From a checkpoint of a small transformer trained on Wikipedia: 106M parameters.
Each number is 128 + 24 x the weight over its row's rms, rounded and kept within 0 to 255. Layers, rows and columns count from 0. The size above them is the row's rms in percent of the matrix's.

# layer 7 MLP down (transposed), 1024x384, rms 0.0748, rows 207-211, columns 288-383
size [ 95 102 105 101 106]
[[138 144  85 157 128 115 118 129 139 130 112 152 137 112 113 167  56  86  84 147 111 136 109 111 139 133 135  96 119 124 141 154 146 153 138 161 119 125 153 124 142 149  66 105 105 154 123  95 110 123 129 111 122  75 137 132 104 129  94 159 128 174 180 128 108 149 123 166 100 124 142 124 115 148 113 124 116  98 162 144 127  89 103 119 102  67 105 138 148 133 154 152 120 113 156 144]
 [ 99 102 151 102 161 145 133 109 134 100 189 112 100 115  94  97 149 128 157 166 106 119 170 122 148  94 136 118 114 122 111 121 100 121 129 153 146 122 122 106 137 145 148 135 126 131  93 165 135  76 165 134 102 130 155 119  89 136 112 114 132 105 125 148 130  89 110 139 121 161 102 136 135 138 138 127 178 150 124 117 123 161 125 118 128 115 108 116 137 110 124  89  84  91  89 120]
 [142 130 110 151 134 181 141 114  81 124 103 193 116 165 155 120 160 125 154 162 168 157 117 109 125 122 139 132 177 101 104 121 137 117 112 140 138 131 139 135 158  96  91 148 126 101 135 111 120 137 103 148 114  90 113 111  81 130 119 131 173 157 135 128 155 142 159 131 151 128 134 154 126 169 118 156 112 148 150  84 121  82 149 117 118 121 132 133 131 132 153 133  87 107 105 120]
 [ 75 137 107 117 137 134 155 123 148 119 112  80 148  98  73 145 169 126 115 137  97 122 138 140 131  99 151 127 125 131 155 142 129  95 149 123  86 123 143 132 129 116 129 117 119 134 110 115  78 149 113 136 169 125 141  97 103 113 113 127  98 132 111 161  80 165 121 137 158 135 124 119  68  61 145 114 143 154 155 122 134 107 121 129 147 157 138 150 124 109 127 158 130 160 125 127]
 [104 111 116 110 175 108 102 122 120 100 117 100 103 130 188 101  73 120 127 113 150  86  85 161 150 113 117 135 145 127 136 117 156 138 151 122 111 139 119 128  90 112 150 119 153 141 134  98 125 113 123 136 143 142 134 106 158 137 100 115  43 126 108 138  76  92 147 136 157 147 124 134 117 150 135  78 118 125 122 123 107 122 143 146 136 112 110 138 248 151  99 131 128 112 154  91]]
# layer 7 MLP gate, 1024x384, rms 0.079, rows 208-212, columns 288-383
size [106 107 104 101  94]
[[ 95 109 144 159 161 129 141 145 136 112 111 162 133 112 127 132 138 143 131 132 142 138 126 139 141 120 173  91 167 165 155 151  58 166 188 147 145 137 148  98 205  94  99 171 148  99 111 126 122 145 126  89 118 148 129 109 152 105 113 101 138 130 127 159  91 138 115  83 101 136 125 130 176 138 122 137 127  58 130  88 127 119 119  85 160 141 133 148  95  96 105 127 125 127 106 127]
 [119 135 106  98  92 115 142 157 143 126 131 109 134 121 134 117 109 102 145 129 147 100 147 162  96 101 119 117 115 123 147  92 127 156 140 113 132 142 147  92 139 143 140 132 135 142 160 135 119 144 146 108 118  98 138  84 151 113 141 103 133 149 112 162 134 104 137 103 176 103 139 112 136  59 158 103 124 168 149 124 117 130 146 166 121 145 124 123 107 179 102 101 126 168 102 144]
 [111 127 121 102 139 157 157 158 125 101 169 130 164 103 124 124 171 171 137 172 142 143 109 145 113 160 118 125 167  98 108 141 160 118 102 114 123 143 146 142 127  96 144 163 146  76 156 125 127 138 124 106 175 148  83  99 132 110 125 122 156 156 120 131 167 123 118 153 142  93 164 161 130 131 129 161 150 141 125 121 152 160 101 151  85 106 133 128 139 123 135 130 194 145 113  95]
 [139 129  95 182 129 141 160 121 163 124 187 152 103 130 152 143 162 150 123 146 121 112 192 161 124 169 134  99 144 154 110 146 149 154 137 135 113 144 154 112 102  92 122 124 123 157 129 154 112 133 151 110 127 111  93  72 128 112 135 140 127 146 113 140 114 117 132 137 127 113 149 125 139 124 159 153 121 131 118 122 138 155 135  97  94  88 126 127  90 140 150 141 169 136 126 114]
 [170 105 151 128 106 100  83 137 117  96 146 148 126 151 168 125  92 145 111 107 171  94 132 161 165 141 144 129 121 137 188 145  95 153 145 189 111 122 122 109 124 167 109 104 121 143 182 131 119 169 142  90 133 128 118 149 119 110 116 129 141 125 144 140 177 141 156 127 121 124 106 141 114 124 129 151 155 130 189 111 126 177 154 142 123 147 100 100  66 104 126  87 130  94 124 114]]
# layer 7 MLP up, 1024x384, rms 0.0766, rows 208-211, columns 288-383
size [103 106 102 104]
[[135 115 132 104 124 145 148 165 126 106 119 119 155 112 133 125 123 110 147 137 106 163 139 131 165  97 147  83 161 156 126 123 107 172 188 116 145 143 110  92 127 130 136 148  87 140 111 165  96 135 123 132 165 144 146 127 120 134 156  90  83 127 164 129 105 121 114  95 122 146 134 162  98 126 134 109 108 144 114  85  92 155 100 129 109 129 134  85 109 137 144 133 113  87 116  88]
 [156 132 165 122 108 125 159 139 152 177 141 141 121 115 103 108 171  91 132 146 135  68 116 124 154 144 127 105 124 138 148 150 105  88 154 140 156 149 138 150 160 170 112 164 151 114 145 135 107 128 121 104  97 153 103 143 120 125 140  94 149 131  95 129 110  93 112 141 111 135 107 131 173 108  99  62 114 130 186 111 152  99 105 159 105 147 140 134 152 114 131 133  79  89 168 103]
 [156 110 128 160 130 144 102 103 117 141 150 111 153 122 115 104 116  94 159 138 136 124 108 126 121 128 147 134 134  88 159 166 120 134  84 110 136 136 104 126 124 162  83 101 105 101 153 153  79 145 175 128 120 153 109 140 133 138  92 105 129 120  90 135 125 111 126 176 184 132 126 140 111 138 145 147 136 133 121 136 149 157 117 143 162  72 128 134 115 145 125 110 132 155 144 127]
 [175 121 138 166 101 115 124  83 152 138 173 124 126 131 134 120  86 130 127 158 146 136 118 131 144 115 127 180 104 144 144 133 153 124 131  84 132 123  86 118  61  97 110  78 110 115 200 115 123  98 136 117 118 155 125 100 126 104 124 111 117  74 100 130 127 145  92 142 148 118 168 134  95 144 112 152 127  83 120 115 121 147 106 149 121 133 108 139 101 133 181 101  89 136 135 127]]